{
  "norm_place": "pre",
  "init_std_up": 0.0361,
  "lr_mult_qkv": 0.7
}
Each number is 500 + 50 x the weight over its row's rms, rounded and kept within 0 to 999. Layers, rows and columns count from 0. Numbers have three digits each. The size before them is the row's rms in percent of the matrix's.

# layer 3 MLP down (transposed), 768x192, rms 0.0971, rows 698-731, columns 0-95
083:458488502464486499506601395408478464506501515525510508519455441423472561495421547375435511481586481513571549493501529454519550465517427587440517457567559488463430591474516464574451521459464459564565527475454430512517477512474478613440537529497495376439430582468546505513470429577526528334
097:447570418457452551446478533456471438472501440567468503577483506463430573572512651512537584527437441478520551452602577451445441522550427459553582516461544395510561504522530503576498428457547515436456552494511558433448441500460572426531479438466497556540392447495479483496479529521533449446
094:439532532512470445516444535511546480527487485566479472490532563582422466572538494511461508463441512489568467537518502461499464420481482492556560573487507512603491440564589502573524423437527447559466480584499472518361559467448505533475523457530564512548447462451501482470502575424551508432
095:480568454491490607477541473543459435539547452479514455522518555492446456517490402474471438492551584425533567469463495604464582486437445392494492565391547495503520415561495492549495483540517412380607584530437523499544458551503459595525504444557491463534534489557572476416462470485497544463
102:509522466529513513496422449428463432528550507463481448517546498462521542441521541478541556490558426556543689481571519410425559499500519494504414482471462442459455464429625543517419556469530506541573491503506468503477477405479426533530552540556583464488454537502487536444518426512480522470
113:517472528532496440458530395373499473551422453505492422510446544463531499606501507472500484531469465501559463419432609545483554515472436559544470510543596487483473485420567519496494311525537500452473442534517440574501509499477444497571588499503440489473456438535511507529428499460488490498
119:422556529517460480555475555556516495480419575588508393517612566440479553510519498456555586592507492606456576394551517534554475442553500481491530503507492491587527518512443478468515521522486333492527551479437597382466558532580436610512518468465549495512554495502464534535534558571498434484
102:385568569512518468553452440421473548517501546491528475528524456508534579459505419445480522463474490449531500532455557425504507473416520433433548437608424487451543503455472541529565496511551541443437496391535481395543481525452565582499549399494542421426521453489485432519491446544592557506
098:449432484445410530471432460591438535468510448518458484504504486490464466483610531568475425482451535503469535399504403493494497517536521480394517490578475392527531482499458528526547489479496515511527549459460522390438469447512466423491501465459496501515565461521457451496469498524524525488
118:509473504562475548462404488556479448479453471507380486435426615527434440423458577470472420457486521511560409453516543464460541523481436566421509533496494501452587533518492488490543556490436509504476503482457509505528484500425512603452480570483494510526639584430438503497571525547582374470
098:499554600419435440542432539577500473602518457492486520558509560533448538508499446556481541487517492620558477586466526478432415520605451523548502472422454446469523444572442533444532454537519474422544576480532503460477507528526511452474514457470513614545445384488601515498481486491534496492
110:518548484488462544541603491494496435654486468555516486583469479430447560600453495469437558519484504521469570405511508430534511499558447559553461444461500505447459460560578582505526436580500458494480445486521513495467518416505500443526412455512575543423590535494515470454482494471469531470
099:487600584446505493510446516552450513583440425588422533512562546356488470477570556541504530442470461518449584390546513485491495492594580514578511509445617537452486566624502552539514479440404497547485538454479446537489489503476514489491536413504535469490556551471465552549552439474433492516
080:514516456464506482582604479449432482440525532447448512500560473405545536576529526546498524575559526388592484412558478459579443365485505520405508490504441576538417486462423463501467525517448433550533503455536578462422456513509497426449457524572447487492448526494624495559479532440542498561
100:432526499530502548471549532454453512464574510469454467506427473405454558504482542576491528565502487473507536442469488549513483518506454462480495556515463600551458446450395627433465484502581509495503447548465523494441450483500488473492453495525525536474430459424513510525489507432529476476
088:457570477535450495548559609466539490461438518527486545443541463531570537495472512497564511586497410479389474561355553509486505527554507535572494556444544583515466477447497482505528580525448480548475475464488444538555480549546595591500543387515499500460531500489548541484514582447589494533
095:392479479495491520509418459558500551467569571527580591524398549588443477565500479541507520515463559507469513516486510496503374465547499493559535488478525509476444561535543509500517471469478561462566464407578491457372486459497580564495547475551551519551507538517598454509501447477523546526
087:445527594504549616585541552528476507505580472464494435488464480498500516474539437550457461551522508491513580485526580551501546450510556500466454602565390528533557399434561513525545498539496423485438559411478512477581514530463506473553560517492538501509465485573425503467509423611507445554
096:487585484359468580524513518479487413538500464583500484501480518577494502528502522586519511431479492532520543649508582489510402489467414500476506479489487515536509524507493597460484534559452408440410323508494490539514404449523499550407543509515456491471431536502503477486429434448535474454
095:417513503463469473510488581389525489538485547505491443463469504410513395449440513435574524404416461483475458525479537488385571489563506467523553428480493453476508473442460447521484504514482490524473510442482513460438523527490500463450481522439547561455383468488488531511527503408523460521
129:486517489571458478437463489525455467462532549505480441512489604538480498553562469501534492393486507573519558508504463550564525439513454488433516450601430507574646460470511505543571517548478544432481527532443490521468400535425516510446596491531454476526447481523413489530633459447547521440
119:509507427500603454470485457554449517471496489550531534416444605490488571426479457442495457471467516511474546508436556601543480427540442576476483417528461563474499560473503533514389486522513525465423549470564530477496506481519544488476454523478501476532523439489549581535569471561498452463
118:490524498425554487558591490490565548530530411568505594589479528515487512506425470529522542455459532529487402627549583450426519489577472582600474493524593495472535468522489397476462518495359358505435523591424478535525478503492522523478503517478547472507429507512497488432494518449552476528
087:516435492488511488575453601470557441554538519492401477466511543549558516457515488417433547478535483565515435585589531430510459531497488422508502496494465522491507595534475484533553609448506518494457499578523556419533494512525488498440473542409537527447457465498426464565410471457581511490
086:488506462475552535454514536489410501466525434536564640493459595507462392437464563415489421484577498518468497556570459560651556500505469489553476532627557555461535516532474432483552572526436494546428572480522481520569504349521484493576462603439515468514492502497566505402533539499499535515
110:533592533571447478422569431470546534496575500542466480459426545472505410494561445440541590530441516471529479423476467533570445444521426520422502479547463507610528565588513512497489506449522458487556528445513390529409516384532586398457447575532482508555423464590554599547559498512531493511
089:547503539566507427520500549511461552449472562497624495428412446511466496467528481468616533479503500468526483477463452449447462495480445404571488559399435476515576498513367568527524511492537508453624521484526431454537558524526520384387440631517476522453564437560511584558515397512454544529
140:559535434504576573492546559532498456439528609461452515488520500538512522439504464455559478503417645485547561549504513520467509547592541539486416545465555399480618554570540436528545450377486453510451554540496521474443517529513547397460519514464569554428434473466419429506477546489531471518
090:582529563452467584510509531494461443520386481502464535598523614428547500512510501435503492458422496494496488504540521478487484547489494393468483450497510443530585516551517503502498500519467490528592503583488618479504440480534493588473486504511575501479547466524413567504495504492436512543
094:593540463537551522473467509530493536570535501433575487519509453478520561532532461465542519573382527477487546484476507508430397445579512541435506526475471501457472527469485545509484490470449476400484460490488591383447532518493513486483450452519510572489521442579474584555452444551519522536
069:489424494495512488387560592507467509440467472517498504450400511490453492496539522494545529447572523534571404397510423489430588489512551516589568530548537441459486504482439550466467586480457507536507552618434505574527435472570503437461559500536469445402458474498507480471521475439437473394
110:581442496523639432488534619420536524524544468447533476560534498465505513484510533425428526517494475497473485414524523507414546537506430465579554476441511610538580510496545522537583483499558502437521520460446588514483531472494550466466489501500485469510547550521441544638500474487437509510
110:468485492552458525518391582582535457529514529427472462544442473494484543500457485462475429513507488445497451473548622547474458465530462476509538477531641484453565485496464520521419549566537509583479459506465501417515387461479521531350532474524452512484485549512470479435597462493480560444
092:427549418436463460492545413453484424523569507541470540516521476455430591617535515531445508500449444449451583520472494445509507470449466445563486536497522459503439468552485481532572449514521474473440482478398618560479567546424553442558515407463491556518510511436570543528487474505592569524
# layer 3 MLP up, 768x192, rms 0.137, rows 699-732, columns 0-95
095:521435467557527569466606523546567541443496498475579436494577500462428570475437490601438477564548483408424578535445535482536535522492531544483527514445470532522480530552504541457510464482476529541441507474455388473551554457513469542527418512509443454417522540425492520460384332491483425568
110:629558605604403535458561492458460477534527526483562500544564531491426588593499512434536520552454419527497481469538536518506491519615423454537535568444491508458586461438528497538549569535418430529408445582481430514402433466552476437429472436541477521472446466549515460525520523509424479552
089:564469519602606518492542513537561588584477479555538455452555507451561558436476602527506522533503494586534494461531471398461500592590503478477488466525511481501495528555432518439491518482551449567460423506626516488506477533504563395512431518473485433419475549475492474467467582518370424518
097:449469625461459552508479531516550481520448580466489490450496566480563498566469545462543519524471433441541494490519483648487532450511471507471507547528560382490547466556409538432526475408459507485493487410497561464508474431434449482430444531494570506540531489528479494478508541557486416508
104:442503560481429528524422514586601474478470521565466541461452454485447497469615493460593499486529526527596488494521489460559489463471440548524433421459552538522570518403517403397505518530535526488419443472568524521522504444529412522531397469544490392568520545584401517507509535547387467474
115:491448505488457415485446595581412481431469481510580474572498486525538446550532524442479497468583441536461472534550424495489520582505505477446515532487520539319538471544545458437504500486549439546529428470541471555487552467436475505455456571506549485412521483638501511451580573502518485488
095:537564538516585496522601488541520545513549501572500455475515492458529419489512484476548444532484473509559463485483508526597522513555541592471459598473484525610584504516505545429370532466547435551593459520482508480439540441484574523465604526501545480521442562512344468480498481480506519466
091:490451490498540505484577567428472553422442583412434559541505474502532516516515512475529610425577493519531435613447551424582537524522493542481529461398556597556577552470510452510504497528513497545568570533424501572511582495483517564434534558633466471524471447474435497583532502459571446432
120:454481474470478490430512586559577529394451507482469426472492468515529522525523474481549518479500484480562483497445457525482425534576470500507498404484449440499493542430369429521464492544537512494501554531479576536486511540536500424437490600420403465455454586585438478556525401515416620530
095:445491550546520491486502500512471554470529431461536527501449428449506552494415479524536525502490527496491553511586604491551469484429453547600577569536491476441421537544568532402527572422525572400443426538487447530518496432465503398523458534580463497452516452453463415522546588499486513480
104:477515430508533544481592478462447416479570556490470487513479430458544546538501443468448504515563508426443450618565519530532497577533462511539585452560504539513517477505607518522495503431552561391411534489508470556577461477512509568527424554547552473434544631530516473483452478530484453574
098:557568452545479443408451531527525470515516486560448478452518506459459450553535452568449470451408498581476501471501404469461453533459563504538540467486469414486537468597350436493543532516501469516579467505493505579503495576635610500563486530486538483427524595579509490470499526521485439493
090:480453441432486506519435492553449414507459506505553474493503524471578457526491429524473529509525443595433558431563524557394515544535529508474511535488522424560464611562486446564452408528554530535503466521503548459602590529622470542612458489505548517547537466488493439488596599557429468448
095:542443522508610458552583531498349499571547435496413431378542421510484452458482446487482475516481417427400501570504551527470468571541542556456475472531485517516507591486401482557411450507366498545392519565495557463509477455467529463460465448565525464586510470438429519500543565536543528454
093:496473563527498574522534467463489441559560520417477460423584458519513559581486439525474554471464539440537474458468491550534458513519439528485499631568575514467567506475475554473477482427474551503509548421461520489515554514470511468511468565453468500501522420436472492609526398454502504452
103:555566496519557526544559496555472606483520540522496520443559506456515499455549492461477513587549552486456509530616456410552523461585451441510505479459512506458475471501467464478530531410462449536393438483509508495511534512545545492531565463499450418529519571497416492479540556605549439471
098:529580395500471430503496509464464481519406509401463446463445506588499503545508456451608505631423535494503469551493517414530492442488504469509544539540477454557549576557514492578562545469439515509554479550402497603437509455542508431504562526498468463475528548541495475461483606527368418489
087:531463490525502489510526539464497453496535516542538569453474541422477501504456507417384416485438562539559390473462437519513517462564507518504546517442549497462454421544541472506502537509583552529496556462495481551479508424513524549480547484504497580452552465461528555514469542577445526498
095:617388478448513445497563480491547558466459503467537468536581438420520531610453499510433539524613474547471531468443481538510489578542351449534536516461540552476524526496533495408516515604481582486555468527461477452483469478504531527510473452477418579512438489502408520473589453516530438564
116:445439577468478440468506503511446617452539531493530498458567475607463557538500506463493539458483412581576493409489481535502399433512473443468508575468450464334530542408488469463565512511403519438462573489458408578462392511442481438514520529500431469474596571533485479464544433516516542554
091:502505444504488477552510615454530469390482409535492451373404521440539477505481515506509493511564516508441599452514475602537539559500523546457664560668461560481516484449505478507507477528459504446426527458535529450505562541554458483498436431463474479515584424474464503393521508532497532559
097:541475541576476472518485480529444516466489523534447484542619496482410547461538505532460526453509486557559551467468416569502471484563545436406479573483497501504483493521444568461500547506470553476485492445515495517530548543452497484503501477496557520494486566519503538425614457462408448487
095:424481489467557542472488514554471486580464491514544479465496566490606478494458568479495531549398507565467535533480440519549522535568442463538480559601493525481550517478530518458508547401449557533492601545519490611497551555459470487551517508518471387521500509540513431484410506474439505503
102:522432578563486398450552495547512476448516433576418563499494402423500480483417498452556476570578530548477481428557501557451547580595521460492499481619571527432568518447523393492478513560549509552559533530562465524529457523470549444529599591463563447524483494590538465507393476436449400529
115:520503528522550566476503523500526498484429522500511451443480551521413504455559519567514493598629509577506482474511490408508503606490531595492470429475495504557441511451560497477458492437481502454529474531427485505542509485613469591593571463451483480452603460521531442489512496420548404492
094:499478471456409458487521590460433484505589500362475535406563521557568570562540519516498482530476515546410428472481475558472523464544444464449449416582511501524472600476480593481507531524462482475501539479517491417492446447461494446435476527492466511569526547458442491572481554486532479540
098:465478555547434488501475438555511442520387431512499526436478493537508557574488554454494461420579407550524485534470459558511507477446558550439505485459473442521548563461417506450457573547576588537490414516503473519512491448509452530539600489480534533436501540541505545502517461524482485473
107:560474526537392514537463533514527557559569502515528550471543457458536556528547591447464541424446410514636379485531427533587498525435459582527484530418491508603515579545513504482477459448548551504483548521525500498493487487546476452482481448547456509471489531558513529541552481529417466471
085:505450473505298469471498506465524469437501575546550483558489502431524467560527564530488522505503500521500445487504437511600548526494499472512489550579464507693507428575492455470464457536428536434531501454530537533535564558513460445442480413434422512541557485554484510465499462548553486504
076:516403485528527424543591591591538503529505524520435454484508379476516556471529529423452530496519435524527374544466338570388505515528517497512497548491462474479474562487559531339446514593539566595491427511511476550436436493477459456447512482572503560457481468489435551535511566496432474562
108:566461536542453469514502500445496487444475414465569478477452536593619508490588482496533510522522430543485489486496410456513561426491511466518482583513515474555510530424461481481491445559581456485424487565490487521469477492457430481484491482502503568506500574563542491479543570532571494566
111:487414533522499501546417553438425464511549532443583471504601508458492527375558505591534466430549480581485426423420490607523572559551468430478478361446548471476464428551513565529503461543528511540571411489475512416462507521535583482455574511448544538464480478488568472582496478492449522498
092:568515522469518568488566586473529498464591517413532530514447560317448513469477564492587461438509425588485473594412531454516517474496451524546629527485521503536512510493526512479484528494512584484500502539433395440615446478502456496479422445450530485465515501424536615470480484456453502594
108:606455570484558495472568484546545559539487555530616549511487520454473497440548526488432433537488519495492489560518504593446480428550498559527586454529465437480516434526606470447432516460527451540493489504501546555518476588456534502509544600514550478505469427454493453535377474475478492495